config.toml
hidden_act = "geglu"
rope_fraction = 0.5
parallel_block = false
init_std_qkv = 0.0345
init_std_o = 0.0
init_std_up = 0.0345
warmup_steps = 0
max_seq_len = 256
max_steps = 7251
dataset = "wikipedia_en"
Each number is 128 + 24 x the weight over its row's rms, rounded and kept within 0 to 255. Layers, rows and columns count from 0. Numbers have three digits each. The size before them is the row's rms in percent of the matrix's.

# up: layer 12 MLP up, 704x256, rms 0.154, rows 136-170, columns 128-255
# down: layer 12 MLP down (transposed), 704x256, rms 0.138, rows 136-170, columns 128-255
# gate: layer 12 MLP gate, 704x256, rms 0.142, rows 137-171, columns 128-255
up136 092:140130164108104135121124190119094158118139143123104098159103158112125076090123132122140148134108145164140104169122124150132152133188149097107144147133127130132094144127118129173146106123133092128137112121159134151122102120127130158141137131102159180144124123093089142070158069104093108139157167146103160127119128146136126122109112120187130124125092126109165153071175139138108154146119
down136 099:134145157139138164145136207117112126089102099157170156160166111124138124125132112119127109096142099133106109093109106145139142113143139119115117123108098143151148164153135098139155095098125143144154109144121145147146150131137173129172117118101117110099155124140179114116113113150053118162176090112083101167134140123143120160102089096107157130135131144143115115091125167126102104087122
gate137 108:130157100136116118156119155102109118175170134110170106110128152108133145097112140159123194143118146121089146148099115105131143133144162149098065130172135134119128134117112126112140117098128112089120104115150110081117096093140168165136118108090137134145114099116143112133104157078138157193108131153134131195093138109087107070139123130152156138120151145120101100124092110148174138138121
up137 108:107123133135109110137116116126125120107111147165155132133119144114113108144148127152139149173155138053133168097085101126139099111137195123122118130145078134164128138134087101128093084090106161105116088097154126114159123145145147164150120129137098110104146108159092145113137114133085128081123130127118128124104154144133115087122120171135086143127164162146129099106113133134135179126153
down137 101:121139151101110096145121166124158151108125141118113135124121144113130106120142136151117133141173138114105080125112125151123085157126148146128138126185066163123118133137137129177127104048144119128155150141163159146110135123157107115123063182183114149105100103131164138128135128128142135118110111179131184137174116132129116128127092143116180130132157114164066139167143088145129111136129
gate138 101:110132118146144113142141120153142146152193178089129150144150089157089172149094106131121127128116110148089138109135101139130094083110112133153153109117099097132146154199086139155171150100123134147170103143141116124130162145109079085160175156114108104126112087113127116098093120134146145104141105110091113178133100069101094089150109117099129166121121132126111136162163113182158146107119
up138 099:125166148107141113134150139123096094147149111161144111091111118075099101133116138102125136124161119133137156181154089156143184116159176154120159151120134097148130105138187104158141143120179122091124140130113162167120129149126134116114121150127097136133125135095150132124135103148111136106153132156135089078134148171159136159085140123138128087156142161165133166136136107092095108138157
down138 116:103143114116135123255117143073117136155106144098134116137087131124089168157145126080115156144142128130115136146094121117139149095116184134159156138121136118129127133130118128147137114131147099148158112138145113138138154138130120113112115120110117113110111137147119160123122131143122137151104167085127162143153127157128186110124138138105173152084091137144113123130119135150135120119158
gate139 092:140144116166120096102129090138149134125161135130145099135117119137111137140082141121157116145110116137178162122184106148127167129136130135128136150151130092080146093134116129158117146114120122138134137125143191136131134092170084169138112108118163142077144115115130142112119185114129119125118172147146140097105119131105090119110123139172124143157167099166146148174114154134153096139134
up139 093:126112144136127132109158124106113114125140140139161135107119120105148123124119145100131111112122150070134138142134129120147166103144159124151106088134174111103150113119140120147090154110140121135152137149128132086083108136144117179139091119106136165137179120091118132152120158133088099138106157153141155117135126151130139096118134141111096146112108095190143160136125178083123116146123
down139 104:132145144128121119000120111123129113131126119161142129127168121116139143121140124114097152105127118151130110126137137102139127148134131133120159130129140122115140141107125117134112135093135132130126151130120149145144138124117130115093152110143107097165123120130129123103134120112129127080129128128150127134125114172142123122126165119139131123140185133138111151147153121130130119129144
gate140 102:130140123094128121135116120107142162132134115138138131149119083114108164113115101141103123131158155117153113103170103151113163132137130126121130112125077171134110145114114132111129124130084191164070135113159138127171088177131133169115126117128103130128102097154152138133159136147142131119129080148088102107107127178132098132173157183094112144167115130118133118153133145098155152102061
up140 103:076111097094151154126142114125150136135139162148076166140136144105122101087146112157139112176119140130071124137128119097166130181125115130130137142130110143124156115118140158084110126143111151171109122122138135159109060128151167160131121145105123115072086122130124113101106130108111165099137121155096175146104106179107113177110144134128126194135119119147144116115118076124115126129107
down140 106:127148154142133084140119141118126134125088132131085132120103114100125125098144132119101128107135084118139127147138137102123148109152159131096107154124109123126118126084173122130123100176107122098126160138128119145151168161127084093124132102122090158125159163143100123121110083120148078093099131142140122124152110108137114076083116131091167102103148122141132156143158093129134141111114
gate141 103:110126120143147171140081115144125141104163105136195157094100117126140131143160126109145140103107140142126123090107131103150086123122139121108113119137087118108129172102097099095151066094133127141145101152135117145112092107113151158085133155084151154119099120114123138127127180163121120143131128121141122132114106110143167132168142131126123104117124068156121089107130170113107148108116
up141 103:135090121113132148130122113151132155161142155113122164146099124107130133097140099115149125110125112163111084150098098133100135117141113090090111133166131068133126155105151083132158105117129180139149135138091145141121138067109132123128135110108138130142081144146135136082085104149129120110085120133135126123170154109107143151146137097106160143090139141117148150070178153128131115107088
down141 110:145073107138169119059113129129167110159141116133163141144184163135113161130155159132132164147128102142113095168119158138151160131098128135125115098121112112130135116115123169115160125144131118169161118153126130086091125127106144147166096201117168164130102104132076119150097111126129114125129124129174157154092180116133135136101133084164163161135130106134138155113119121154111125074132
gate142 089:162144136145156114167116149089147144105179130121127125168082130171145161135158117141122153093089101180133103144166115119158108131132088136083133123134144107137166124127134113167139063109093136163111140138160119116086136086086147133070132144169122121129122139144165142100159145097113136121134138158108065129110111131103133111145184137137168103080126146105144141102111112131120133184112
up142 112:162154106143107177142115129093183111120136108162116097150149158144105132129097151134142114141135134115075129127074151117084140140132129104152137162125126135117161142107106125126084069091095146165141112132097117119164119134154130118141060153142102116098088121146108159149159115137119122102123164168118104156133123164145134103070126122112164164121148092157149119122135115137133091101117
down142 104:170114166108138116067179110108118118134115138131082095133128116079183123106091124130132104133142145125073127127129102148128102130137094126144099120106125127170110146115112088093161161159106114141105149118131109133167104123126110133117147102130143130118113135101080123146106122125112104142052118112155133111145159131101142085101109131130083110161135120192132119148118112173128106099151
gate143 100:115097077147147161157171101125101118136146101128089128114176105124185118152085137112167161137139140093136181119093120149123159149140104153123149134119090123142124138179095078176168157155123111152106142098101159150156143108128112134128098105098105065102141135122109121132164135139163145127143124135129136124108128067118154146161152103142126127129131142112117122125074065125164152118144
up143 105:146132129114126116143138135126103133161143088174133139138121151144143106099134105171133132117124169122134124091099123143113144124130139143077119068127111123142154133151161137159107126117094125137122145121121128112102103137113139167188094161106103164064107101097128148121098097134129137061095118123142135141094169106113146137150097121125110140141163134096122149115126135122137137129179
down143 096:120121166129177098105112105134139107158130128168107103160140133119092134151142135112155119119151135099118135082111093137110137095161114143137140139098127145080149160104122164125146165117092136129141107144145106115157157097110159123091085113089153137136101128177134130140142117126141124162147170099094154106137102117073132093123140124077100104158091086086115124139128102101098142164106
gate144 100:133128086139141089123119118127124129090154115131083129102145165167101121134143094138184067189085131135120132147151120112117129159123152115110130143138110132120119120115096116121118152157142138131132134129085101160131172156112101173113093115106123127153102125124159158132122133109119110138128113154102103120158144181153111121104148125108153108128126166130091125117135133121125130154116
up144 104:144114141121126140116155128126124106129122130134132123166109146130094103178116123101120156070105085138150168122107155139153118086085110135160148114089157152213106135126168111130157106111121115137142125139147095155114128132183146148155129126101113175155130153126138125120126099111129114100083149128167113150152114091115106165135119108143152090156121133146150142148118117123125129087111
down144 106:166113077125132183232137155150138154115123149137136170158129155130153153112149118110124088177092147111134146133161118146098154121150145164166131149136165120138123124124087098111135136103140096129081122138146114124100119128140104121119113119076149144140147150113135134152101196128150180099120087122128136094140117114131128116146136144143183132141162121091104141122123162141132121110128
gate145 099:132091145152125184138126118105098134083157114119092115091114118117153131100126132132134114180115149109164110130137111131116081163139113079116118144161106127094123116106117073115105122130154133138137123144124079131111145138121148122201089108136108150143105124126114109179120130098163135116144170117154151109125163137124139118114121156150151125127103120118164124137141091113128099150165
up145 104:127121156135161121089128107150115139100108137149112148126105115161105129119102106159126130137141092086145127133075113145174099161141140133089170142108077136123141139155133084078124137143179129113087136130115115178140096138092120128102108153139114146156088155106094093110118137151162103132139168150131177093086152088113162146158121174147158140105102089154137117111136167115137119114077
down145 098:096149098133126109152081169108115149133086145135148147134146104097160156093167120113118120130068083118142160124112150150148120119102140128155105115109124133170108157090123106175115150132137142130128129142134146143152148152101116133149098105123112140098102149084109147093134167150116095100115151156158152169111113143168117139146150127129126122122099174073105161130122091141147114156127
gate146 100:127130137122127159155120118140071139131122103147164093104140087105129104149126119189154114156146143093160142114121134133144150132116141133142161171131102114118214135108153119155113103077085110130125102083157158098122148083127141128132096145129150093110115127138118119116074152110151146139139105126125130100116150132102138155124150077141172088139090126138122106132145143157113158082132
up146 088:130134138122147097132135125084168092122127178097148128167139145118143147166157082140101164172123130126097183121090143151123119164158113108092144086167133123158088134104129145137144140121125183151132112137121118148136115144144105153097169112154142149129166132175145140138153187096104124142156146120111102103134124124154158129118159134118114107107097139149128117140127110115147105132123
down146 101:130131118099153121193146080157137152104120112157085172157105166140115128123120129080116136121120159101152106150159152130131097107129151126141144120113147143140123155096140159116148147155161136140117109176082069095107070157140139136153104114116138113146081171129155126133183119097089131089156128133130129127124147116147111139133124144112139159143132124112155116152116117126107140137122
gate147 097:130115178137096078104102149140119163098101114113120165159104119112083126128090096096158166142115116122118135087147142119121095121128149141132114141114106171138140130136099133125129131150154082149113109109153140108121133136141125114108090098128107120133097137100125099138135128114096113115173165151130157125156100159152129118115129149153153158157107099075130165102133126059143075164137
up147 096:140119137153087070114122179110115127095155086158097120124133124135150128096135099115170079176129101143138122113128153189114138128131163095118110144149086109117133109111101140134184130149155103142127169108144161117130123122121123123072151113134118135132125094153133110117109086130094124133149156112108131139132082148121119151076116140162142129155141106069150098112141110105089096107138
down147 106:154107127136089126142110147106134141152119083114149137093107099123107137108102149118105184136126147132128097156115125121145145128123140127130115132074140157120125160123138129126123123138146107116182114139147164095148095119115134107108129128099084122119103104145106091093077096054104136151125164155109143119143102159141185142128073154154170139133079129093115105127112114082175080135164
gate148 095:113061131125110107122171124129144108133115093129157107149128143132154139144100134136142124120136123129086181159156108130108128091125125112123135108074117133107115160109160167127106107153135130135073168071112128124078124113137099148126105088147156143078112174171088093109205128166143113123105118111142093152115117151112095123107137163094142134161123128136120109118093154129111125133101
up148 097:118169117131137115114113097097136144107136126115120128111142115121126116175151128099099134149140150159111119113132152193128146147130099140124121135143092145113068081124103151130112172134116156107141167104161080119124152128130106110162139129164152134122122158128150095138093114119127170121134125117131101105142126133138129150125147112078143158112141146105134072131090094114129129105089
down148 103:104128167147078144198116107106076126161199136149130122146155168137124131144140117104106173105111116169114115134066136127115182108122174111177103134125088136116125103113151120128130128159093121140114162142145124104141109158131125115133130165137142128102121136109157134103138108140086151075115133128145101136107115138132122135147112129169128143130112101120098110134118154083146099118076
gate149 094:128099099142137128139131154124143095107118160118092155089102124116100119099106150176140139157150114111155140107107110178112129154115140150132105118127153071137153085145133190121103164117118151100130139069114123098131148160144135097138118178126103114139144158127113132117139111114086125126136090130144121126161114142109153148127132083070189104113154130113141125131121172127165111114109
up149 092:091106136097134197142120097105081127145096126145147082109180113143153127130114082145116128128123123117143094128137130152103105183138152132148127094115107159129150140140103139136129112145097151114147131127145121109149137125121079124107145167133134129103117126152137156092110168153126149082093158104108166121105160096124133137099122117106106083125108150101102145106117139106154082123141
down149 101:117135114073082117159132130128106107121097119130099106097084107124155071148147124128135093137142132162148107128139171141108131138131123130108143122148126118138122131103104092099121126142156112117117119143137096125133161151141130131067123133131175141102109117124108136163121133128129123121131174109155095155135115100133169153133169141128155166143126163089098109112121102115114117149130
gate150 104:162173118114111143124112120135114148135109110130096147127112127137153109137052156138097114165114095120136130114107107099134119200101105114152131132174126129102125149092083117148152135139138086136156145133129138112140140093175105104109110119138148144133117120118092125094145116150137145130146114079137095120120119148135140139114119138140179162102119092120125113074092099118152141139108
up150 103:105112130132150134111142106108095093092139137123141182117120110129103148128150135102159080146138112147128098093150136131104114121164180126140161115074146111121148104120119118115103081124084166091110116185123103148125088133142152170127122164136107092168095128102139109138084091087111175128081124105083192136100113112156123174092138084087105144150154177115059106134139157098105106113092
down150 103:116125116069112124186133136135135119136154136109105118125110117128123101146094104156138137092156129124139124102133120110130142203125098162105160082149168105117142123147137128090117127162118121112091140132133125121124105150123144118114159112120133107124126154103173158119126118096134138112138125160091163061166130122106132130158121139103118100170153152088163127143155137153126107126093
gate151 100:098123105094160070124145112160113140166168105156111168120139085136140117117111103111156124166132172116133102102166172139099122098146153107105108116183129110123141132115115135121070133112129189105155171105106112080148166151177137135097111108147155078160161154151108121151099156158141151138114166130115133132168145147186144141144133119124124126129133098116148128142084148127105145090102
up151 101:122170143106117155124139123141153098099168150109061094107124161127112154133085139098087133142088150152123135088114095120122134108117140132076132135110114131119124133108139137152128155115106115134105099104168117131178098130144138148124156129158131150129121158136142138124121131092141140133125119165103107154114129158133099159153118142128153162146084147112110104112188144160158088087108
down151 098:157153147166129139130139170123134122133124110142139115111079148110113119146151116132173124121134160105147136124145149079135171140084107149141137151116091191108100131158140100147092134141159105118157138145102148113163140118127146125093106164131130155110145096110099130127150084109139173148076129106153094144145152157105114144181090182121097095127135112135102095126075163202143166118143
gate152 101:066144112119125189120085141166157111169119110119102129103121164116124155125147150124143148135145132112159100130147161154139141081163138109129156115136129123127112132177113122116153115158138103120130115117133121178116141158173142131099114171122115123089141136135106154124148158114111109125134153115143159108134143110144114136132122122072149091132090120149093143116113105093129127184114
up152 098:122089107119132178129138148168125130124112129129136150135115106085127106146144123123151136127151149168136144164111119134140119149155182109138103088138141109096171137189184131147107156134108146127145128133093108130123104107100099126154170168152093100141099136115134117147087129110136143125166116129162140086116122100129123163106116134166120132120129136152122181110128131161090133111162
down152 098:110115104106147170192138090145131149161122134140106152117156097095174099134119125120103142100159123149115110151153143129108137147148102106062105177131088110126156171133129120152112130135118076131154160090106131152149162129129135147140118110115117146156144140094139136165135134090123139119134150130158123085155142129102179138083132145114120090107142155166121162087150085123172118121161
gate153 106:125087134113076112138103150118133152149101124137098093159099122105117150127094068113101145185155137108113150088115153170159132118124126101104145116175138103170132182135120176126162174121169138108132168154123106111135139168129126149160127132122116130095130139102111114125118122116134118094146170133098194099134097088144140177157091128119146104107107142147135105135123137136126129131132
up153 097:148130134082147139132138137188067144113102138102196122162106124128088131135149103117143137163146161124143121129171134101136105159125127180135120080112158127152120156162139098129149147131150101146103152107070138121107119134149098115100125110128106119125137129158116115119097140130145107127173142113136147118126129143115130115152106108121141120113148140088175133151123098133096167117081
down153 108:137065116150104087151106172128124109100098063142114112104142125108102147089146110134112116155153117110144143104140136124140143129136120110128172112087107118117154153152097119118146155121090118116129135141096129139104151150173126097154108136091132115144151137153108135113086152095120147176155200083123155111125125121175120101176131141141128105141086123124141154097094131137148134143118
gate154 102:124143147086127085169139133130076143128146148102093117126108192125144140167159146113109143142140092171080103122138116125134148137158129115132193122088104117149124148099119105147101156152144128103134077087110146138107095098110107121107143145140121142134157102132084103103145143108182101122129098076134157121153138161129170109097121098143128099153125136127108124135082136122130134070141
up154 102:123143154117135125131128072131109106104115152136122134130148108152103082144154154064121097162157098151142102142093108136144058151151164104170140131146115170116127160143120123138137155118149129146139084114133118157109119109169128133107131146131134134177157117130119095150118082099141097121133137120143093133131121131131138109166092093158116140130096123136075162152111130128168150130130
down154 097:105092131156123120090163134123164151148136130139133108132137119106085101122122136129152126140111163121147126132112116134136119071094144143093103115178158143161119116095090138139154129100120113109091124117126147111164088138131129128151107127135138106115130094196128099112103101159135150100111151120143143138089136122099072146181135153129143119151121136074121111158152117122095128099123
gate155 093:116139141135111156115142145118121149132116120192123135093120127116109119128149133167122068156127119148079143189138142147130154113144150133149154131164137140128117126146132148064128149152132155077166144152085134078097159159086144122193049151107148132144154117152168155129154156081111117123120139122145117141107094121122140125098139132118103149142118091088145183172132146113117107145131
up155 097:142166142130153158124143122129096150121146130137100091103192153147131093124159061140120090130185112101171142149166128120120109144131111114082130092145149116154126108147118155128115126191166114135151105132135099104154159133170119146103107112142118123118102122186120123105172103127139135112153111130118094124088122122099161111149094132112130158126115086096119160121090123110183118135118
down155 104:108124127144128092065118145104117137130128135094114112110107154113145136140150131117092116154117123144147084139109122132125097105090131130115141070131175099087130169117123160105070098104155144165143139092116125163149174143110161127172087115131106121113122123131131118145137178113098097122076147177120168106120160150151153152140118129146086123097113142085147168107103157131123101088130
gate156 103:124134072097160188141162145103120120118111111118106122116148131127125080116104149128159125160090119132118123113168129166113160074155137160130144122134106112107102146143160140122126116105068102184129113139150133103113156126138139112095171117131118167161153204085103099103170139133137129118148123130162126122140127159116111149118116073157134137116124148160158130107121125123114101128083
up156 093:137086154152152108131137139108086132154130074141140131118115100130123075125129155134151092105113131175155131132119157124093125104115110111121103144097117099139135150089155166132100127109135126160148106118154130107142102063144113123133136141128096161073130164126123135122165126111117140130127154112119092126130122113137137153112111112102141145114142131073117108139107121107147094143105
down156 096:124114165127131156158099132144117149134131123128099129144134145129121149123095148123142150112132154107209124136101147061094113142149117117146114102096096143096123149098144110094098112139104181135128141109121103129130109118141102147111079130129113092119155151090136146117148126132165104118090100167104147156104121122144195109126149164156092132151111130103135132156147167093110101143106
gate157 102:091111147103146152146121113129104099133155124136115132116146130141140148168175125100172175138098135117136171108098162112158137125157137156122132132121140135104135126163106118133126118131128141181116108096133089141110098126101127131100142144108150101118126109101118157161140143138140095113133184169105123111150147123132133152155111158136115124109091155116110089071105143111124111119121
up157 096:139155146173102093122193153136098131167110131132142103104121114127177136097091108112141136150104098141133138184129102105098149141130158167098142114131109090107134107112112120188124126114127155137142149117095145115111117101120136104086131106143140170158133131125091148161101184083109136130087105145132142071142104180091141151143164117152133122094135108136090110130127168121140156118145
down157 095:167135118140148117221122107129109168123094167122110137186140141084135120081164124108133127135112124102140101125151129124161134109119113158149107175153104177131115094173131141147116169148128091171126117115166151140110144109116134163130153122134114148134147148169158096087129084116095140139164123153121139108142154124126155174153149162110119120134169137087117114106118113149107147082147
gate158 097:154144151181100152143087100159116114114143116133118172103103104126106077149107084128140099109097130169126151071143080150062152093108156088170119106145152086112119098133145115102149141103130075140102163123140105086138096099110154164107079111120153115096129108130149125102113129109125101099145157173113129133092104116116134119128150143110142123119126118154134110098130092103128113102089
up158 101:106086100134142154162171142060112172120143147095143131158102095166139104108132147156134129134108088146152145113142146158136101135115128141174166131147144127160106111089129138147174155127107139155093086135134116079133149090112166164129124111124127115093141132113093145128153132137128140133139125129133159136133159122132093132140090132101077116129129150154134115162144084152124142105157
down158 099:110093136132115115212137124135136142138093092109144135092138152115191117107134116144112178131167142148126150160112135153074128166100133147138131107144182098116108122101164110145122132116090131122145154137107101101156108141103149187132139135177143116136114124093155153110122118094105147175114162118129105104142087091111125145123131097119125115123131164142177132148123106115126128098120
gate159 095:098122100159136146161133087068130164112105155132127133125127125150138140126117110153100085128124107161109112150113144176140128098161129125087151146155135108107139165152111119152141153164170138110128115133135138191062115139133129110130115088093166153138115158114165115133071143132121129123077139140126170141106141156146139155145126145145148123091142142147112133109129149148140156140084
up159 102:120130128113140099108152178115126178148172134156154135183111148149127150145151115119135170104113135100148124149131158101139134145089108131145079146114172126116155135111137160109104093118130138136146164167164125070146151138160113121138147099119066072134167113142154148126136143101106137169120152144121125169136115100112079116149150117091093126139102100116081174119088122157106115113147
down159 101:150106131130141113133084122101132120143119144131146118149109165121176160114111101144116126116123151161156107134151147127130127122138185129133114106117088116116137087112134162152125149144090184130088150137160143137128171182116126173109154122156124114150159085110146116123125134118102152141114119089111131171127113105089158122131121139150126100150103087107098216141139134140136110117125
gate160 103:093131128127114134109101136130101145169170142115114119112126165152125167147144129108139153151131125144131126130119164133106191123149125104153145189142155126118125138160107150116106156141094093164126155186138144123117120151088132113122152169108100139140142122127136092113084174101169113123095132125116144124120095172125122133136112167118134113111145115141092147172142110040098116128134
up160 095:112126108118148133112153089100143129154124098119119140155149098156109158162115173119089107088126172126148084120112143108126122128123131135143119154139123133180095167117144119189156108153152111110128116118136116131142127129139117088127131106126123115148107087131175168106115134128132136129215111124149138090117111141149171155128158144112105100083152138159121136080162132160122132147134
down160 100:114141154112098138133118100147111176134111127133122150105122158138119133156117129127147135167142125098163092153141076086155115118130140175168114158114109074101188122115136137127134136173125087114145121148139117152111096127116111141153126144130164147100060099158088134160066149120147111135119099162135153117131148129101086112144100151122115130115149141105133106125127119145145157128138
gate161 095:151084126127112185128118127178112174113129103096112113080145143122170103115143134115121128125144104165133101152128108126115103121141107149092118100134147150081138149128128139097123135117138133114122082178123115091134135113184094139132080074114133133135129133076135145134134141162144145113127106096140135106118152143123150170086120161140161128144157109111167120124103167131132139181108
up161 099:111132168102164129130162125119118156144137106180138112120118124153163117098129118151116123142103166098146137125110112114074126165134163136122112110115114141158105144095119122150125136100138118152130192090150096101110155111131102073123124132104154134121085131131146106137148123108132132108139095154138091111139131157136111137102158143151115176147082150108142123144137133148154158098195
down161 101:104077148096132129125112125149159135150144090134093127128141146093157151112159110171163137157122143157103121111132148134128136124130131114137132157146120139138121119122118147117115100124093122104148192090098110178109138120089142087137137109134134145176152132165131124120118132099066042115134087103140137142157102186123090162126087108164125106117168123142123152159133131119177126145084
gate162 099:104126181153120107150104105131107111139115143122118132118138140146133115101099133137133113141104136127091096163078155092107123110109095134155122083139160063120135129124144105134138156115107157148134119106116151142096102134100083110119114137123146081114165162131139126080129166119165161138145151124122100108065125115155138138058130132125117148134087114151130080176159141135135124149123
up162 099:083115148120158138133142103136156147133113080143096100144136109128128123126096122114128072113138128091115122135142147119170097113137120143119124101161122128159118158134110144111130119126089066112079113166094123147095123124130146140161078072133176124142099110123142138176118073115091082125122141130177089156148122137113097125120149085143154102130128152136109131117124128095095092119166
down162 100:119105134122138154136157087118086135159149097124132130115164155098126127141119107116114166121162129148133181138123130135139116141118095093151168127160122117110139129098115127142101134125151112097150114115118160133063145100134164108145161142178119104125145101125114179134153120127123115108165090101110114128154164113112144098143136080085152124138135117140116139128131129128153127153135
gate163 107:103124125127117147121102178134114139125145132145175135113152134126130127152106131148142135111109118103160121132146092167101138167142121099172153134104140122185143167112117158109125154155139130142116137078155116127070117142105101138112109116125122209197141103152144126150105133103148142103144110130117162098074076124159123120127128140136089121147150114103117138086114120130111135169129
up163 105:158102139152140110115114086113167103106133156127095111140156126131110131144143131124112083157133149118134177125145166108084118144137124142100138136147089137111099134121127138171164126163153115137091125131126141132081146135126159118129109216084129121127137123118129150110082158171152113138111172170121145114137135136187148138123122147170109151132136137136126132110112167105118095143157
down163 109:081147113141124119175129095133125169182137125143163126111129142107141113126101110127117093075132099098115162154119119124133087152108142133157151093106145112155106119175135123111126132150116108120115127170161135114098113088118130166148126130073087181129152124164128112085135148120130108150136136180146108119155131153157125130117102134145120161102140111157146101132115122118146138110096
gate164 106:110096131145114154152139134176157140102127170118159132133081118146112083136139135117101142130137152160163141095148164107152114112092149102119151118134130129103103098070119161131113170146176083068123088139138127174087119154132096100160121089166122095148128121151160097091169150108081125120104117126161130118136098192096107101154128111128128116092087142156121120144103103145144127117126
up164 105:136128066127159174137161104145135132165163139104091119169123118160122130116149112101154121138116162135116122157143135126167084144094108105132118118141123127117081102095148117108104130135143120111137154132158121147080123117143139133117129110136116145165140094116106115108115115101116098078133113164126138098119139113135112099127131147138127137126086077130148119114084126117131134126108
down164 111:165099099128128146109145166144117096105141145133113113133096114115183154118131161113098106115121154156142143156147126148112105158179118103127120169131117114127119145081106137114105117110135124070103107128099132106127150090139126113097139113131076134123165097139142070105138128103143122137143185136085089133142090138128140126129116104085147129091081109127125125183153145124120155135129
gate165 100:116105142156117130154113116120096095124099165144122125097124111112119145102098134117132133157129105143156136134139122164151152118123118136148099106120133160163126136133080085128121164111127124122101150116120154150097119116089143117116099117110106149089073113151121095163140135127105139150151120130131146081140107140155145127125139136158080159126098157092165095148142132140110144124136
up165 100:134124147149107140151186132136116131133113169154100141127159123090106148158126130124142178161166117132140124142071151125149061121105112127160088120147129110110110127139099155093133137105144142099133144122130146133127137138119115118150131125092167148147122098134121138140120144135155124130134089117100148110121149130075121115087123108131134173112166125098108160112078130134166167151106
down165 098:117130115163070142133147109142094120131146110169111154118130103154160128164107122142184134121116153128129157141147200148118172119106138086117107112136152124121133142090136161125134122133133122134142117122115146166101177136102170118109147129125107141117110130117096158166133097092133120094072093108112090114130127152115145117161132098167127130110104164127137176083095153136138142151117
gate166 100:117125106078188147136131153127118191151143127130129139143170108131089150122101115082100126150127135149112126177124115105089147140154108121152131112093082117141134119107106126103127104140093082146098108134078099087082178141176120110075137155125136123157154174108137168109118101145109159114114110121151130135199142130107094140089109116116148149127125087090122141131141137113115125127117
up166 100:117148158154153118117165121126156160144144182113140143140119128106121104127160135126146070104133154135131142139135165093136109140123106145087146147117167137085130090151155148154136104131092120124134165117131114109111125137174139108098179164137100150136083116139114155108165106114093100151123167068121111153121092172125158152141129138083098131102093142154099110169124106118130153176161
down166 097:060123102118185146110153101141134129159171081181150180068142132158147129145144150167112139104144109105117098178133144116128133129168150154149126117122121155125150137105161112131120135081142087140129148090131148134149130148129150142122131110177092127139098085144123091128183121147096149086101142135113182154095123128123153145123172094081080103131101130160090141134119122159136132082146
gate167 100:168106120139089143125106103104107100105094099149157109117069129104132057135140132134140093165114167164171133122113133100147148103146138116146114148083120156126129117119105115120119121118147117115141119122134134133109134067113138136112132177104111125121094162109135117131118183122100131162125101124124133149120120130131098120151104098142109098128127105144102134174116120043118161120082
up167 091:118147129125138117136130162116114123125147128110141135148127155143142181132127103152111157111102087085122135136119145179092162181112149150147120133126131100115118075089133110136145115108161175139108168111111130138137062153132118094114144129117155112081186134168100116109129100133160121109127134135151125153125127132136103157124177172152155131095140167133160118125140121121153153140155
down167 113:078118112084091154171121138153132135103098123136132138118106138132121113123128107112143102130131089118175117122148084101137125167144078129135128102153109160156106104097146150125143147128130132134104123108144173130064135150164126122119085092183131096129103076140125146133124105098106120161160129167119142123148155145103165152106145126111128138119121087124163108110087109168088116108113
gate168 104:127112102126142160126148162142131100117139110098066098161154107077145127173157135079145131136131121117146137146108090126163117134135094139101134132145128093122136183127125196097105138109106180088077176103127139121126143111119066171111129135120130102147117135116098135103124168114109107114074200131115133140148187090115130161111096134142186158116139150133115100131110151098119151117149
up168 101:163135144112138166121130102068127167142125099172127122116129117134087131171120134108142153107144146132106112152142093078150125152128129105151131146102117131131155144102083165098136106135139139162114152108153154151124116149106105173134122102156132125132122095122111151159164118113118135114095171120147129113107108129135114077109134104198137134155119129075124094105171123127104139148131
down168 102:161131145157099118085094134131100107141084134128104150197144142137112112164130145125145154120133137111134138161165086117114141089103077136176108099104109177130160126145118140135099098103142088094097148138118132148138144113084079135113146136146143139137094117127148117155142124117128137116061140141180123135134151133125152158124106113143124127133148134137119168127111128150157152152122
gate169 108:071095111130120109118131115102091138131128129128128155163148128144121118142140105126119111132071130126122118129096152145151124077131154156127131158100140111119119134106100118160130128139154114143077114128136167134093130108107082116125090170148129135187137138122110125145111145126142164131139107133139082143153131089099110141150139107125127092156160136149102118115145128070115135111146
up169 101:104172106178096153135143108120163122113092138094124143146156118121093106121152095193097144093106098137114152126150111121149154128168152130112123114154178122139141138134114084131111095130145124142160121101127141162126124112141127108160136145085129159096143099127126124124132098114141103140148163098094120186137130086147141163146115157139108132109167130146199129116142131143121131140132
down169 094:125131170105082124198108166127101088086148134138145099151117093084109139091132142122132105107149110107104114138133113141120094129150126131136094140140147126120126155084138102091114159172133140119115124107118139147081116114168116117147155092124128125131104162113105138129085141147131121120109094173113135160085124204202168145112131108096136103130131155135123124127142116098111101092112
gate170 102:096135156131128139157156133114110143177142131156132102181159166077148160130143120105105113138115116154097096101114108169123091104133136155128166127123144105113102132129132108164136146096110110151078099133107112117138129108135123144110076115179119135139143121143145106145103128131122155128135083146113137144152156127145167132111055097114098096137121148138131126118119138129115103134122
up170 101:110113137117149130142082133141164130125153127142125141099119130119079108153119158167107123149164121103158113110127176113128174131115127156122131104127163142148142147122141120138141141181118105122098166129145107126127115162126134108134123169106151115140136135128131160157081135144130115075127137144092126093111117134135160120149186138139137190105127147108130137146154100156146162153104
down170 097:135115114173130096145100170117134119161114117090128117113140099147247125145167135152132118113128140163132122127131159091105155116140118119153118155081113165149141144109120160109125118139155094123158161145149106141076181122129087132123110161139124089101139154137124161149139131121109106107125110154102142136107159137142094129123153127136128101119169166136149129125104197125138116156148
gate171 094:144116159119115086144126125090109131072128160094143117133119103111132147136101159125095128103120136128115128116105173132108133113134133119120137159080146145081162131154137120116131163133177154131158102109135168140132114183189121085138125107106128143143101150119136150102177114144119100128130105046137110119141090147173142095155111081109116103125145145142103158096081139141172139134101